Weights of a small GPT-style language model, trained from scratch on English Wikipedia.
Architecture: rotary positions, no biases in attention or MLP, tied embeddings, attention and MLP in parallel, capped logits.
Training: a variant of SOAP for these matrices, 4338 steps.
Each number is 128 + 32 x the weight over its row's rms, rounded and kept within 0 to 255. Layers, rows and columns count from 0. The size above them is the row's rms in percent of the matrix's.

# layer 10 MLP down (transposed), 2048x512, rms 0.0723, rows 1285-1311, columns 128-255
size [ 95 102 102  99 119 101 105  99 108 106  96  95 102  98 102 104 105  98  93  95  99 101 101  92  95 106  97]
[[ 59 202 119  56 131 148 165 149 114 125 128 152 106 134 168 119 112 139 166 152 129 134 101  90 121 180 103 156 123  99 122 148 130  63 132 100 114 135 110 167 100 143 109 106 121  62 144 105 113 129 114 125 113 113  94 145 110  79  82 160 138 154 154 124  59 157 120  90 157 100 162 129 106 136 155 133 100 167 116  95 147 145 125 130  82  96 176 149  90 139 146 129 103  71 136  87 140 144 132 174 155 144 119 165  84 142 159  85 168 135  95  86 146 120 186  84 150 121 162 105 111  86  87 123 168 142 147 180]
 [100  96 146 120 159 138 171 107 186 188 101  97 179  98  89 147 142  97  71 150  66  62 103  71 106 183  94 115 175 115 110 125  80 149  76 137  96 163 108 171 197 124  68 121 168 127 104 100 144  52 140 142 113 117 150  68 103 118 138 129  98  85 142 144 133  69  87  79 118 141 112 117 124 113 123  44 122  98 167 136 131 148 114  88 131 136 132  88 115 148 139 160 150 137 163  61 118 147 115 113 140 103  75  80 103 143 105  94 112 131 106  96 133 123 140  91 118 152 123 130 177 145 112 134 147  95 120  96]
 [141 113 103 120  94 157 114 112 182 118 117 139 111 117 124 142 158 148 160 162 141 131 118 135 103 169 173 122  35 114 174 114  88  50 139 107 114 104 120 120 137 137 172  71 163 103 129  87  66 122 181  38 153 137 124 122  87  47 131 118 158 117 168  64 178 159 197 156 134 150 121 135 120 156 153 102 159 101 114 135 163 164 144 176 173 154 168 127 153 126  99 149 131 143 105 122 116  71 182 128 129 177 117  87 111 127  96  97 162 104 119 171 127  91 137 211 149 108 125 113 128 180 175 105 105 140 142  80]
 [160 146 111 159  77 155 105 128  87  75 150 110 150 154 137 145 120 142 124 127 172 124  93 158 147 107 149 104 121 132  82 116 103  61 127 120 121 153 139 162 132  95 126 118 106 153 119 160 147 117  92 152 108 164 149  95 104  78 137 183 119 126 146 112 161  92 176  84 125 102  56 156  93 126 101  93 122 126 103 112 110 140 160 142  89 135 135 127  85 183 134 132 146 129 125 141 155 152 167  95 167 188 152 118 115 132 114  62 130  78  94 169 105 101 152 122 150 122 103 161 110 133 117 121 148 156 126 124]
 [ 95 106  92  97 117 137 143 117 169 162 172 152 129 136 108  90 109 148  99  80 150 175 128 151 165 132 172 130 127 124 109  79 130 137 112 185  55 106 114 137 140 167  83 181 146  99 154 122 155  97 135 133 113 164 101 109 125 125 122 119  91  91 138 128 112 119 141 183  87 182  96 143 107 152 130 176 142 146  99 173 100 100 143 115  57 168  97  85  69 144 108 138 109 149 160 180 100 159 137 108 125 181 128 120 140 157 144 149 153 101 139 122 141 136  72 103 122  86 128  96 150 134 184 149 104 100 138 154]
 [ 68 185 178 154 123 178 138 200 146  89 102 113 120 108  85 165  92 149  77 167  66 103 155 115 135 190 128 135 107 123 105 156 117  94  69 124 135  97 126 101 106 151 117 119 142 140 116 107 171 150 154 120 134 114 117 124 104 121 116 156 123 151 146 149 148 176  93 139 179 136  61 116  41 123 108 171  94  92 122 141 121 141 114 118 134 125 111 185 115 149 114 162 114 113 104 128 141 130  92 129 148 176 149  93 146 132 155 148 112 206 141 149 100 168 146 196 116 153 124 100 101 102 182 153 130 131 163 102]
 [117 137 134 124  59 154 120 116 133 130 115  99 114 161 130  87 125 138 116 156  94 168 147  98 123 149 139  76 190 125 144 196  64 130 137 180 145 127 187 109 122  76 155 117 166  98 135 113 133  45 115 139  64 130  95 104 168 126 148 142 114 166 135 156 164 176 137 139  64 115  97 163  76 171 121 156 125 136  82 124 128  98 133  98  81 141 155 153 157  66 146  72 126 181 136 118 115  58 187 146  43 108 136 118 109  88  92  74 147 135 148 196  34 124 114 143  99 121 133  86 246 151 130 141 127 122  62  75]
 [162 100  93  94 131 141  91 159 137 178 109 111 136 153 120 134 137 125 100 153 148  81 141 161 144 127 113 140  96 100 108 157 121  62 103 117  78  85 115  69 136 110 132 140 157 156 128  96 138  77  85 156 147 105 165 150  91  63 114  89 149 122 177 107 202 151  99  97 122 174 128 163  87 115 103  96  97 147 135 169 141 130 131 111 153  89  82 143  96 188 144 129 143 101 167 142 122 142 129 124 151 137 159 131 165 170 176 132 108 152 185 143  89 119 122 120 139  82 107 148  70 103 128 194 151 160 116 117]
 [150 119 123  71 107  58 146  92 115 169 101 143 127 108 143 158 132 128 147  93 123 115 180 134 161  75 126  42 184 177 145 178 181 116 113 114 107 167 143 111 168  58 120  87 154  99  80 131 122  98 175 139  92  62 120  79 128 143  96 148 190 195 109 135 156  91 110  84  85 128 185  77 118 145 130 119 150 117 156 187 173  48 119 148 110  84 158 118 103 101 112 136 162  84  87 150 157  73  93 131 172 206 161  76  90 116 111  87  92 135 141 173  83 173  79 129 154 110 105 156 140 151 141  94 149  87  91 129]
 [138 120 130 133 160 156 156 104 146 108 164 142 136 113 121  95 158 177 136 101 135 120 174 158 129  97 113 128 109  96 132 200 111 209 111 145 104  87 139 140  89 131 120 112 174 151 128 149  88 104 103  70 129 135 113 185 128  67 103  70  75 162 115  82 127 125 120  89 128  75  98 137 158 139 137 106 113  81  81 123  78  90 122 106 112 105 177 125 108 109 107 109 122  87 112 156 164 110 143 127 158 137 162 110 159 141 105 123 128  20 106  88  79 136 118 122  98 133 130  92 147 159 129 109 112 138  85 130]
 [134 107 161 132 125  81 143 174 150 157 160 121 125 145 164 142 184  75 205 136  89 170 146 153 124 144 119 129 195 106 158 138 133 177 157 198 137 176 142 115  66  61 140 173 126 148  78 160 121 137 133 135 134 157 100  84 145 183 122 149 144  72 125 156 154 163 139 149 121 104 114 159 155  90 150 154 186 169 133 153 120 145 126 181 107 101 129 128 170 128 141 114 151 183 106 176 125 224  96 106 155 194 151 167 125 172 125 166 144 114 161 112  97 113 155  67 139 159 122 153 194 154 147 146 111 193 106  94]
 [121  90 106 123 102 166 124  86  80  74 145 106 100 136  81 165 131 148 159 169 178 104 126  58 160 112 167 154  88 132 155 155 124 146  71 168 174 110  95 129 140 126 121  49 122 151 120 155  99  87 150 133 166 120  80 143 129 109  96 125 162 168 134  75 114  94 148 111 145 119 100 129 144 185 158 111  61 112 150 107 118 119 143  91 184  94 112 111 167 157 148 140 129 117 113 157  43 134  92 136 127  95 122 124 143  88 164 124  86 159  59  77 119 153 154 116 151 121 109 142 144 191 102 108 120 138 110 150]
 [131 136 124 131 114  47  68 156 153 159 107 133  60  95 144 145 145  41 103 195  92 138 146 134 110 186 131 195 126 158 117 162 135 143 136 111 138 109  91 136  85 123 188 115  96 112 128  74 120 135  70 208 109 159 118 139 139  78 178 183 120 137 164 136 149  90 176 114 141 125 152 105 144 138  73 145 113  55 166 149 139  93  41 118  81 116 133 109 150 122 144 159 175 161 136 117 140 213 184 126 141 222 124 117 106 157 105 171 120  95  96 162 112  79 120 198 114 104 122 115 134  92 141 166 136 131 102 157]
 [154 165 146 139  88 136 161 130 133 122 114 143 184 110  91 154  97  66 172  93 141 154 159  87  99 117 131 117 110 151 112 195 100  59 142 138  80 116 179 154  99 105  72 107 176 114 131  94  78 160 142 122 182  95  88 161  96 131 142 100  67 123  97  89 156 122 104 142  93 102 197 164 126 120  96 117 138 121 156 130 133 140 110 111 129 138 175  96 130 151 148  88  92 134 109 158 133 140  88 131 131  70 118  88 172 151 139 139 133 107 147 115 170 140 111 167 151 181  91 132 149 143 134 157 169  62  75 106]
 [ 93 110 118  81 124 231 105 153 166 154  97  94 158  87 166 138 168 136  94 188 138  94 126 118 120 102 127 125 149 176 160 147  61 130 111 133 110  81  93 168  89 165  85 122 105 174  47 115 129 186 127 124 117  74 166 133 139 116 191 217  95 107 157 152 152 104 136 119 169 192 104 135 117 138 145 125 109 119 155 143 116 148  75 188 144 149  82 109 109 118 145  99 101 156 142  70 137 154 102 121 105 148 164  73 229 108 161 135 117 125 155 163 124 127 166 175 110 134 144 171 139 120 134 191 101 165  84 108]
 [147 153 130 118 121 134 168 108 152 163 130 126 147  47 161 158  62 140 154 129  41  86 162 133 131 122 110 139  98 161 123 103 123 109 108 151 104  77 137 103  97 174 125 109 148 104 105 103 148 183 111  97 119 132 103 140 126  72 104 156 132  95 124 126 172 147  96  94  93 142  96 114 119 186 164 137 143 140  87 121  96 128  75 106 114  83 122 130  75 104 118 130 144 106  78 123 150 170  81 132 139 131 157 121 138 110 131 148 146 149  52 159 194 118 117 188  71 176  31 176 112 159 182 125 201 101  94 172]
 [125  85 106 163 114 162 158 118  94 124 145  64  97 126  80 150 130 147  90 108 188 125 144 119 110 110 150 124 164 159 142 138 145 101 115 165 194  95 100  75 109 126 105 144 137 138 135 114   9  45 181 117 141 138 152 126 111  50 118 127 127 130 122 159  91 107 117  94 134 162 102  84 137  81 157 129 137 134 187  82 193  37 211  75 195 115 147 145 145  85 147 158 168 186 125  75 103 107 142 119 147 103 126 198 122 137 135 136  61 115 133 133 130 165 123 172 127 127  71 179 128 149 132 175 118 110 119 152]
 [176  83 119 113 115 156  84 123 153 155  85 156 142 170  72  90 108 141 105  85 133 181 144 129 164 118  78  89  42 136 167 103 105 148 133 191 118 177  66 103 198 129 116 116 125  63 115 175 144  97 161 145 162  98 136 131 178 112 144 105 120 110 160 116 150 210 160 170 186 153 141 153  77 111  84 161  89 147 152 102 123 133 169 174  84 221  86 134 163 141 103 118 115 126 101 142 118 154 155 136  96 116  64 140 100 133 143 164  98 125  93 116 116 140 168 165 133 135 108  71 131 172 100 123 121 136 195  31]
 [150 183 155 153 179  83 118 113 136  88 125 104 122  88  93 134 141 103 135 154 179 143 163 154  31 128  95 162 164 139 165 126 165 138 114 116 119 144 107  93 209 147 140 134 133 175 124 103 122 133 131  81 145 118 182 124 126  98 146 138 117 161 126 171 125  94 130 100 150 129 122 125  97 160 140  71  87 130 119 127  86 103 148 130 110 125 100 160 184 122 155 104 178 160 141 131 199 105 140 163  62 144 148 140 132 105 124 142 117 126 143 128 155 155 131 241 129 129 136 114 137 117 142 224 113 133 183  84]
 [101 103 120 109 135 144 124  65 111 149 154 198 110 128 125  97 153 132 156 103 104 131 112 135 137 117 142 110  95  82 137 152 158  94 103  71 157 124 116 122  95 169 184  87 128 102 140 108 141  86  89  90 143 181  61 208 119 130 212 111  74 115 157  94 102 162 114  99  96 121 111 116 139 124 181 113  84  93 110 135 120 163  92 158 140 162 137  99 143 142  45  94 133 167 125 134 190 108 124 107  94  80 120 143 102 133 168 171 138  78 133 147 167 140 139 115 122 190 123 110 155 170 186 152 117 121 105 111]
 [128 129 166 187 123 139 163 151 123 117 133 109  62 113 119 109 149  99  75 142 146 145 126 192  75 126 149 222 141 131  60 138 107  87  80 122 112 121 110 123 153 155 167 132  66 148 137 189 116 173 120  88 121 107  95  62 142 105 131 123 150 133 135 142 181 112 114 124 117 122  86  80 130 158 153 151 116 241  83 116  45 166 114 132 140  93 119 123 119 116 152 157  99 131  99 103 111 160 180  96 120 141 124 151  98 119 149  68 190 119 200 135 193 127 110 126 145 103 138 120 178 141 149 138 139 103 138 124]
 [172 119 118 148  96 121  91 179 194 154  95 184 188 108 118 121 126 141  88 117 148 103 106 102  97 143 176 135 142  93 159 101 136 141  86 140 143 129 133  89 167 159 149 108 102 157 129 128  95 114 158 148 107 187 115  92 132  57 120 115 161 182  95 122 151 137 123 116 116 139  85 171  89 137 161 114 134 110 111 119 120 130 116 137 111 117 201 146 125 118 107 101  94 129 105 119 116 130 177 184 101 153 194 115 139  58 143  72 101 137 124 107 173  95 108 165 110 133 100 135  79 141  80 139 164 129 122 128]
 [130 112 141 117 112 123  75 135 145  83 123 135 147 136 103  56 110 178  76 103 107  51 168 139 141 151 125 163 167 154 172 137 137 122 102 104  78 187  98 149  77 174  81 109 100 103 187 100 135 126  12 157 110  66 138  98 153 160  78 147 120 141  79 165 119 120  90 196 109  65 109 181 105  96 106  82 143 131  61 139 123  95 145 108  72 110 127 115 150 130 189 118 193  72 146 114  93 102 129 156 142 140 144 150 151 109 133 111  97 153 111 131 119 124 134 173  75 126 162 159 172 100 120 103  58 144 171 135]
 [139  80 155 128 102  68 117  47 124 113  89 146  51 134 133 130  99 179 154  84 160 127 112  81 141  64 127 160 166 181  96 115  71 110 137 154  81 117 117  91 187 146 111 123  87 159 120 133 116 141 134 154  41 118 112 110  58 145 104 128 135 126 140 102 166 150 163  57 149 120 132 141 103 131 114 141 142  84 114  92 128  70 144  84 154  81 109 170 140 178 187 169 146  73 132 169 161 101 140 154  64 151 178 158 151 109 102  97 160 123 119 168 155 130  46 102 140  83 208  84 137  74  80 170  79 100  77 116]
 [119 123 119 174 129 157 188 142 139 125  82  79  84  67 107  98 137 134 163 197 128 142 141 144 102  73 159 195 130 145 121 196 119 142 125 196  80 102  85 143 116 190 116 141 130 118 127 104 169 179 109 157 138  92  48 118 114  91 146 138 138 174 103 123 137 133 160  99 113 167 123 188  70 142 155 162 155 106 124 173 128 111 206 154 104  50  97 168 111 145 146  87 171 151 169 137 151 168 146 127 150 119 123  95 115 105 139 122 109 170 142 148 123 180  79 160 105 106 121  93  94  91 109 124 140 115  89 137]
 [160 120 108 117 142 101 120 114  83 147 111  97 128  86 131 123  90 126 102 139 120  54 111  96  66 148 101 141  44 127 172 131 109 107 101 162 178 156 166 123 109 136 109  98 108 176 142 148 118  82 130 164 153 124 151  92 138 186 116 123 125  93 116  89 157 113 169 115 109  90 117 100 123 100 154 121 147 144 196 135 113 109  92 132 109 134 164  99 189 125 101  91 105 135  88 123  60  77 115 168  91 141 137 132 167 135 156 138 103 146 118  70 104 110  60 182 114 134 124 122 129 136  93 172 106  95 111 109]
 [130 141 124 146  66 122 106 220 134 129 165 168 152 149 110 168 112 190 179 120 120 112  80 131  55  79 123  85  50 124 115 172 131 119 143 217 107 116 139 160 142 103 165 122 175 103 162 107 125 119 111 162 201 145 129 138 104  99 137 148  86 133  71  78 122  56 137  78 141 181 114 144  82 114 143 115 151 162 180 105 138 148 138 136 146 111 218 135 112 103  77 151 126 158  54 140 107 108 106  95 144  50 140 103 126 143 156 120 129 109 135 128 118 147  96 148 123 141 123 122 137 121  64 141  74 134 160 161]]
# layer 10 MLP up, 2048x512, rms 0.0697, rows 1286-1312, columns 128-255
size [107 104 104 113  98  97  94 108 104 102 100  97  94  99 100 100 100 101  91 103  99  98  97 101 100  96 103]
[[139 149 145 129 129 112 136 137  43 120  96 117 122 115 107 164  92 124  90 132 123 104 150  72  96 158 125 117 100 174 119 121  76 123 153 197 166 122  93 160 124 150 114 142 141  74  64  62 141  94 152 133 124 142 139 111 127 130  55  86 114 154 120  56  80 123  79 215  86 182 155  91 131  71  96 103 193 151 146 136 145 102 126 143 150  52  73  89 105  99 128 111 149  76 109 110 137 133  68 132 126  98 137 182 161  80 154 130 158 198 140 131 145  84  87 113 134 209 181  69 116 147 109  80 146 149 111 150]
 [118 109 163 104 136 105 105  49  71 174 143  62 166  55 126 122  79 171 115 138 117 171 158 134 121  76  87 133  95 148 116 135 166 158 127 131 159 150 116 117 125 141 128 117 134  92 172 138  95 133 169 137 145 138 131  94 133 120  84 201 144  68 142 148 155 150 132  75 127 180  94  77 160 141 131 158 125 142 134  90 132 101  69 153  99 133  89 163 149  52  65 186 119 155 105 138 126  73  99 147 150  74 155  88  95 161 148 133 128 162 111 164 119 122 137 156 164 161 119 148 156 130 109 125 135 175 114  75]
 [111 117 120 105 127 115 125  71 105 145 102 117 149 137 146 186 184 139 129 138 135  95  85  73 100  97  95 106 126 157 138 141 104 130 158 109 172  73  63  95 169  85 144 160  87 121 197 112 193 134 122 123 153 143 137 162 120  85  81  98 169 195 100 125 132 103 161 141 193 116 126 133  80 137  79 131 100 107 135 106 155 129  63 113 103  96 147 125 137 121 128 129 133 109 121 106  94 167  92 134  74  87 144 125 115 152 112 122 153 131 130 110 175 125  55 182 125 119 131 171 120 140 100 116 120 163 180  81]
 [168 155 162 176 133 144 106  74 118  66 133 159 198 102  97 129 127 121 138 127 125 150 112 168 139 122 152 123 122 160 151 105 126 144  93 114 118 115 171 136 179 107 106 141 141  56 162 138 131 180 172  79 194  78 109 116 143  50  88  83 101 131  96 166 150 107 115 127 119 178 149 121 162 121 106 144 148 111 100 131 101 102 141 158 121 172 167 176 108  73 116  99  88 173 127 100  92 120  78 133 129 157 152 108 164 163  76 188 143  85 167  92 150  93 119 132 160 110 129 127  80 116 129 127 164 132 158 220]
 [114 105  48 107 174 158 154 140 102  74 146 107 141 114  89 120 167 157 222 103  60 185 148 168  97  84 113 136 129 139  41 140 152 121 167  50 117 173 133  75  94 130 117 112 131 125 117 133 120 103  91 105 128 154  77 108 152 150 185 158 174  91 147 191  99 168  75 114 155 149 130 137 162 119 137 143 118 182 110 129 165 109 121 140 140 107 150  84 153 101 129 111 129 108 165 133 124 125 173 137 106 117 115  93  89  71 147 148 102 164 166  98 130 133 129 129 103  80 150 158  84 195 126 137 148 156 141  96]
 [144 150 144 155 109 222 157 132 193 123 148  90 134 139 147 135  76 162 149 102 168 148 118 105 130 154  91 111  84 129 140 183 186 221 131 110  86 154  95 133  46 105 118 106 134  66 103 119 190 167 197 116  71 120 112 174 144 147 141 123 126  78 170  98  72 115 128 180 112 151 118 102 146 128  81 141 155 109  51 170 148  18 117 143 149 109 129 117 162 135 125 168 109 203 143 128 115 111  96 126 141 159 129 156 116  98 133 125 171 118 139 148 144 106 132 130  86 191 111 193  67 132 188 140 155 131 137 157]
 [135 114 128 104 136 114 109 111 175  86  69 104 154  88 120 107 156 103 132 148  87 190  66 121 131 113 116 107 120 104 132 179  86 144 122 108 111 200 125 187 135 182 101 133 137 113 157  95 149 173 158 154 134 145  31 142 219 131 170 153  66  88 106 123 130 198 118 166 107 166 110 188 135 117 115 144  94 121 124 100 103 141 153 130  79 121 117 136 187  73 164 102  75 104 154 154 126 165 127 189 141 124 122  91 121 141 100 117 119 149 119 128 189  88 138 118 119  98 128 186 123 130 109 141 119 102 153 103]
 [133 164 136 156 113  81 143 174 156 122 126 149 106 175 121 168  94 226 165 127  92 116 114 150 153 156 163 131 119 176 206 173 131  82 147 126 103 103 112 137 172 143  84 171 186 106 109 132 138 155 156 166 156  67 104  82 164 119 153 224 157  90 128 176 192  96 145 134  85  56 145 172 156 138 132 105 139 174 123 173 157  73 160 140  99 138 132 147 126 121 187 102 111 108  52 109 124  89 129 194 139 124 124  83 131 121 162  33 160  73 106 149 148  83  86 127 142 104 129 163 120 155 193 117 145 116 107 156]
 [128 103 145 115 121 133  67 141 131  62 133  81  95 141  27 136 155 172 104  79  98 127 154 113  93  66 146 126 108 134 150  57  82 122 133 123 119 167  90 123 138 157 105 159 109 110 107 141 176 222 138  90 136 107 176 182 119  94 128 119 181 147 113  98  88 117 154 126 120  44 159 153 122  92 132 133 161 104 161 135 141 101 155  93 123 178 128 143 171  71 156 100 188 106 136 148  89 137  64 124 106  81  87  59  83 189 167 124  78 115  86 120  89  88 166 107 175  98 143 131 127 111 179 142 161 110 108 101]
 [118 170 132 138 106 154 125 133 100 123 135 145 101  99 145 198 121 171 113 123 139 165  84 111 228 119 121  95 135 121 114 103 122 124  84  78 149 139 117 147 183 176 124 100 131 137 117 127 124 141 133 122 186  64 150 141 146  63 163 154 142 141 149 136  97 132 138 136  88 118 122 103 164 149 123  99  97 116 108 125 124 182  96  95 144 139 156 154 100  95 123  60 155 131 105  69 144 208 124 166 102 144 132  55 132 143 154 115  93 162 113 190 144 167 166 164 161 119 117 158  68 156 110 175 172  82 149 112]
 [113 135  98 163 163 139 151 143 172 156 154 123 117 190 139 148 153 138 115 119 136 115 148 158 132 111 144 155 143 134 153 124  99 179 119  59 131  53 117 153 101  97 113 120 111 115  44 171 114 167  65  82 114 163 140 146 184 227 109 170 147 183 182 151 113 131 151 135  97 113 103 120 120 202 147 139 183 110 164 108 176 113 139 108 169 132 133  88 118 108 162 145 140 138 121 172 118 148 160  81 204 149  85 137 103 133 129 107  59 146 138 108 129  70 170 174 110 144 132 174 170 156  55 128 106 171 115 115]
 [149 117 144 105 113 149 163 149 144 127 189 106 137 158 156 140 108  97 145 105  84 133 185  74 184 121  58 106  93 121 176 122 143 115 157 110 131 141 145 134 157 118  93 170 127 184  88 115 157 124  89 185 112 100  87 174 136 160 164 171 171  75  87 115 125 119 133  99 122 132  99 160 102 122 150 139 104 164 123  96 130 141 104 108 189 101 123 130 157 134 148 145 104 102 156 125 133 106 111 151 130  30 125 113  66  68 154 189 136 100 142 139 125 198 118  98 123 154  97 110 200 124 147 101  90  60 127 105]
 [173 107  95 179 233 123 125 211 198 125 139 133 131 168 146  65 133 156 157 119 144 144  72 132 173  90  69 166 128 107 166 131  97 151  86 168 188 139  67 168 186  71 144 136 145 129 147 150 154  76  83 117 148 169 181 112  90 137 116 154 106 123 112 136  55 147 158 174 148 149 143 134 161 154 106 167 137 107 119  78 119 102 166  92 152  72 152  77 174 183 139 180 119 164 104 146 147 145 127 150 155 159 107 122  94 166 157 105 180 130 159 129 108 152 190 106 118  96 145 122 110  99 146  93  98 186 173 105]
 [130 101 167 105 148 154 133 192 140 101 114  81 160 162 144 126 111 115  99 136 163 112  95 109 136 137  49 157 131 126 129 153 113  88 129  88 141 131 138 171 144 125 154  96 115 205  87  82 135 146 121 124 166 154 163 146 134 117 106 133 167 186 123  83  95 134  85  99 111 129 142 105 124  79 106 109 163 108 149 118  84 133 125  45 146  75 144  88 191 137 125 161 123 135 137  85 148 187 117  92 106  65 109 144 164 102  89 116  95 125 154 140 157 139  65  96 127 133 186 175 166  98  78 114 175 139 152 106]
 [ 65 116 134 109 150 144  96 116 126 115  96  98 160 134 131 123 120 135 165  65  97 106  88  67 130 181 138 122  97 135 108 138 145 225 171 166 118  71 146 124 154 126 168 148 141 109 125 121 135 130 122 139 118 174 150 114 166 116 164 120 116 133  95 122 148 173 140 142 164 131 119 150 168 176 161 159 108 145 101 114 154 156 150 104 188 100 102  74 154  66  87 116 125 183 121 101  97 129 127 179 167 134  97 127  83  79 164 145 206 106 148 133 102  85 109 124 157 107 121 169  89 133 119 121 112 119  68  88]
 [140 136 155 137 109 199 175  97 112 128 149 121 120 120 105  97 107 141 144 131 127 172 188 162 124 150 157  73 160 137 132 137 192 118 116 153 145 109 143  99 137 171  75 185 127 127 124 116 106 122 125 113  85 150 177 138  64 142  86 134 146 145 203  63  98  90 111 116 107 116  59 135 103  79 165 112 165 111 137 143 139  96 195 132 144 142 176 144 153 147 138 134 155 206 120 100 145 131  85 126 124 155 133 145  82 176 114 179 164 117 140 157 120 167 172 112 133  76 165 112 107 123 101 150 118 139 123 140]
 [140  87 103 202 135 141 124 156  99  79  97 176 116 137 102 155 127 130 115 124 174 143 170 174 111 121 153 107 134 108 144  86  47 161 129  78 126 147 134  34 176 113  67 176 123 106  98 110  94 139  92 176 171 141 134 109  62 101 106 134 124 192  95  52 175 115  86 112  91 153  84 127 135 110 141 109  98 141 109 126  98 137 211  93 131 109 138  93  95 202 111  65 128  55 137 143 118  85 143 101  65 120 127 168 154 136  91 109  97 202  98 222 102  99 179 201 165 124 113 138 137 144 137 143 139 170 144 169]
 [161 149  89 113 188 169 144 166 112  64 170 115 175 133 181 165  72 128 183  56 123  97 127  94 180 135  82 160  60 126 200 107  96  88 121 158 109 124 118 115 118  82 133 119 133 137 146  96 112 193 148  53  96 119  39 135  76 103 145 164 151  74 101 143 156 187  74 159 144 136 148  72 156  73 118 160 156  85 151  85 119 153 139  97 175 133 106 105 157 105 162 102  81  96 112 143 147  64 146 116 183 132 143  90  99  72 115  70 131 191 111 143 150 150  75 107 125 120 150 142  99 159 116 168  32 157 117  69]
 [126 105  28 121  90 124 125 144 145  55 165  94 171 113 119 172 165 161 128 167  73 124 138 140 104 143 120  89 117 101 167 101 150 190  57 121 104 148 100 129 141 108 110 158 152 166  64 106  94 138 131 159 162  79 159 110 144 163 103 118 119 148 130 154 142 112 170 115 105 137 109 119 140 144  84 131 162 182 142 126 104 184  91 151 108 110 122 107  91  96  98 158 138 158 145 132 122 132  77  90 115 167 155 186 102 153 105 175 152 140 132  81 167 166 138 130 161  73 197 101 103 116 104  91 131 143 146 122]
 [104 116  32 110 100 148 129 148 175 158 139 125  88 143 148 114 153 121 130 155 157 125  89 113 157  97 141  85 141 125 148 108 105 203 130 156 146 206 121 108 159 163  84 163 144  92  97 105 154 151  68 127  77 162 119 144 118 124 154 129  98 105 175 120 140 135 132 110 112 149 178 175 151 107 135 158 110 153 132  94 127 105 123 189 105 127 148 155 102 158  93  92 156 112 156 117 169 107  75 138  77 151  42 116 107 110  83  86  82 132 139 138  61 110 194 120 178  31 125 136 114 145  99 125 119 151 140  90]
 [154  59 153 179 167 126 111 107 118 162 125 163 158 106 153 124 132  87 201 109 141 130 161 129 138 163  74 120 124 129 132 138 119 109  95  95 172 106 147 140 142 110 160 160 139 112 107 161 110 179 180  73 151  62 166 187 131 130 112 144 110 108 100 144 122 157  85 130 157 127 166  98 178 142 131 163 124 132 140 145  98 128 139 156  97 124 127  43 138 101  82 114  78 202 171 124  80 107 104 114 141  77 101 151 123 101 156 135  91 132 183 133  85 125 142  66 138 132 141  80 107  95 119 111  94 113 111 110]
 [ 95 101 104 150 155 121 199  93 101 132 101 134 153  92 169 186 147 114 102 158  74 114  95 181 155  98 115 101 121 112  90 114 128  97 158 152 146 143  96 155  77 153 121  66 133 113 133 148 204 154 124 122  94 186 147 105 147 136 109 121 114 120 135 103 141 144  81 122  93 151 134 159 148 149 122 116 199 111 107 146 142 145 189 122 138 151 116 173 122 127 133 132 177 126 193  85 111  97 155 164 110 135 147  93 140 129 120 154 108 141 127 123  80  80 152 127 149 179  68  79 149 109 109 107 120  93 136 150]
 [121 157  33 137 140 199 193  96 123  71 177 152  98 157 103  98 154  77 156 134 162  96 113  69 139  88 177 119  96  94 175 136 152 145 102  81 117 143 165 165 123 125 131 114 111 104 158 149 125  66 122  98  78 141 123 145  83 120 140 116 113 104 198 113 104 119 117 159 159 126  99  82 164  40 144 106 156 134 188  63 175 160 142 140 158 176 134 172 156  83 164  84 140 151 106  96 118 144 135 107 152 112  99 155 111 110 154 106 133 157 105 145  98 138 142 102 105 131 121 122 130 162 131 143 163 121 128 141]
 [127 102 115 131 171 160 106 140 168 113 149 174 180 122 201 111  91 140 133 143 119 144 134  85 168 137 123  88 126 133 138 106 118 137 101  54 141 133  98 115 124 108 105 150 109  94 122 148 120 116 181 147 118 140 161 162 144  98 181 137 140 130 111 116 124  86 115 173 139 128 119 113 191 123 101 139 110  88 129 102 132 151  95 103 180 157  72 158  85  66 152 141 115 114 148 130 127 160 117 130 136 142 150 110 119 121  93 151 144 149 162 131 157 192 122 135 103 129 152 147 172 153 150 119 151 145 222 198]
 [216 115 132 183 123 125 115 142 177 122 136 145 136 102 121 150 138 108 137 155 143 152  94 153 119 130 134 203 128 166 156 106 107 146 157 107  88 127 232 121 147 139 150 113 161 128 132 104 107 125 126 111 179 155 197 134 144 127 133 135 181 138  96 143 141  94 137 147  89 111 101 122  95 129 110  78  72 172 128 133  98 149 130 112 104 204 166  75 180 116 195 118 163 144 137 133 120 148 118 193  82 139 136 132 197 151  54 149  94 187 119 142 107 112 137 119 177 160 145 195 173 101 128 115 110  93  77 140]
 [ 83 174 102 182 147 181  80 124 130 208 153  78  86 124  65 129 103 125 115 130 178 101 137 127 111 136 162 103  94 106  70 129 137 151 138 163 112 182 142 149 125 178 173 177 119 154 146 146 135 132 103 132 154 181 158 126 137 179 145 100 111  78 104 115 116 131 100  90 130 150 108 122 149 140 126 159  90 120 133 130 108 144 159  74 135 118 114  99  99 177 146 173 113 104 141 122 128 154 101 107 151 131 119 140 101 123 151 121 179  87 160 128 194  90 127 106  63 111 189 114 125 114 142  82 126 156  86 112]
 [119 137 114 102 105  66  96 133 106 151  55 104 149 105 103  77 105 145 101 207 102 126 103  84 156 142 179  74 131 114 132 133 124 159 150 162  92 135  94  87 124 133 118 113  75 118  83 137 111 124 116 215  77 118 132  97 145 103 110  91  88 172  90 179 107 140 124 100 154  77 111 102 136 112 125 170 138 181  92 105 153 156 214 123 130 116 122 161  69 104 144 137 168  88 121  87  94 158 127  62 149 145 156 135 122 172 136 118 109  82 103 150 152 142 129  68 151 146 101 100 125 111 114  83 175 127 127  86]]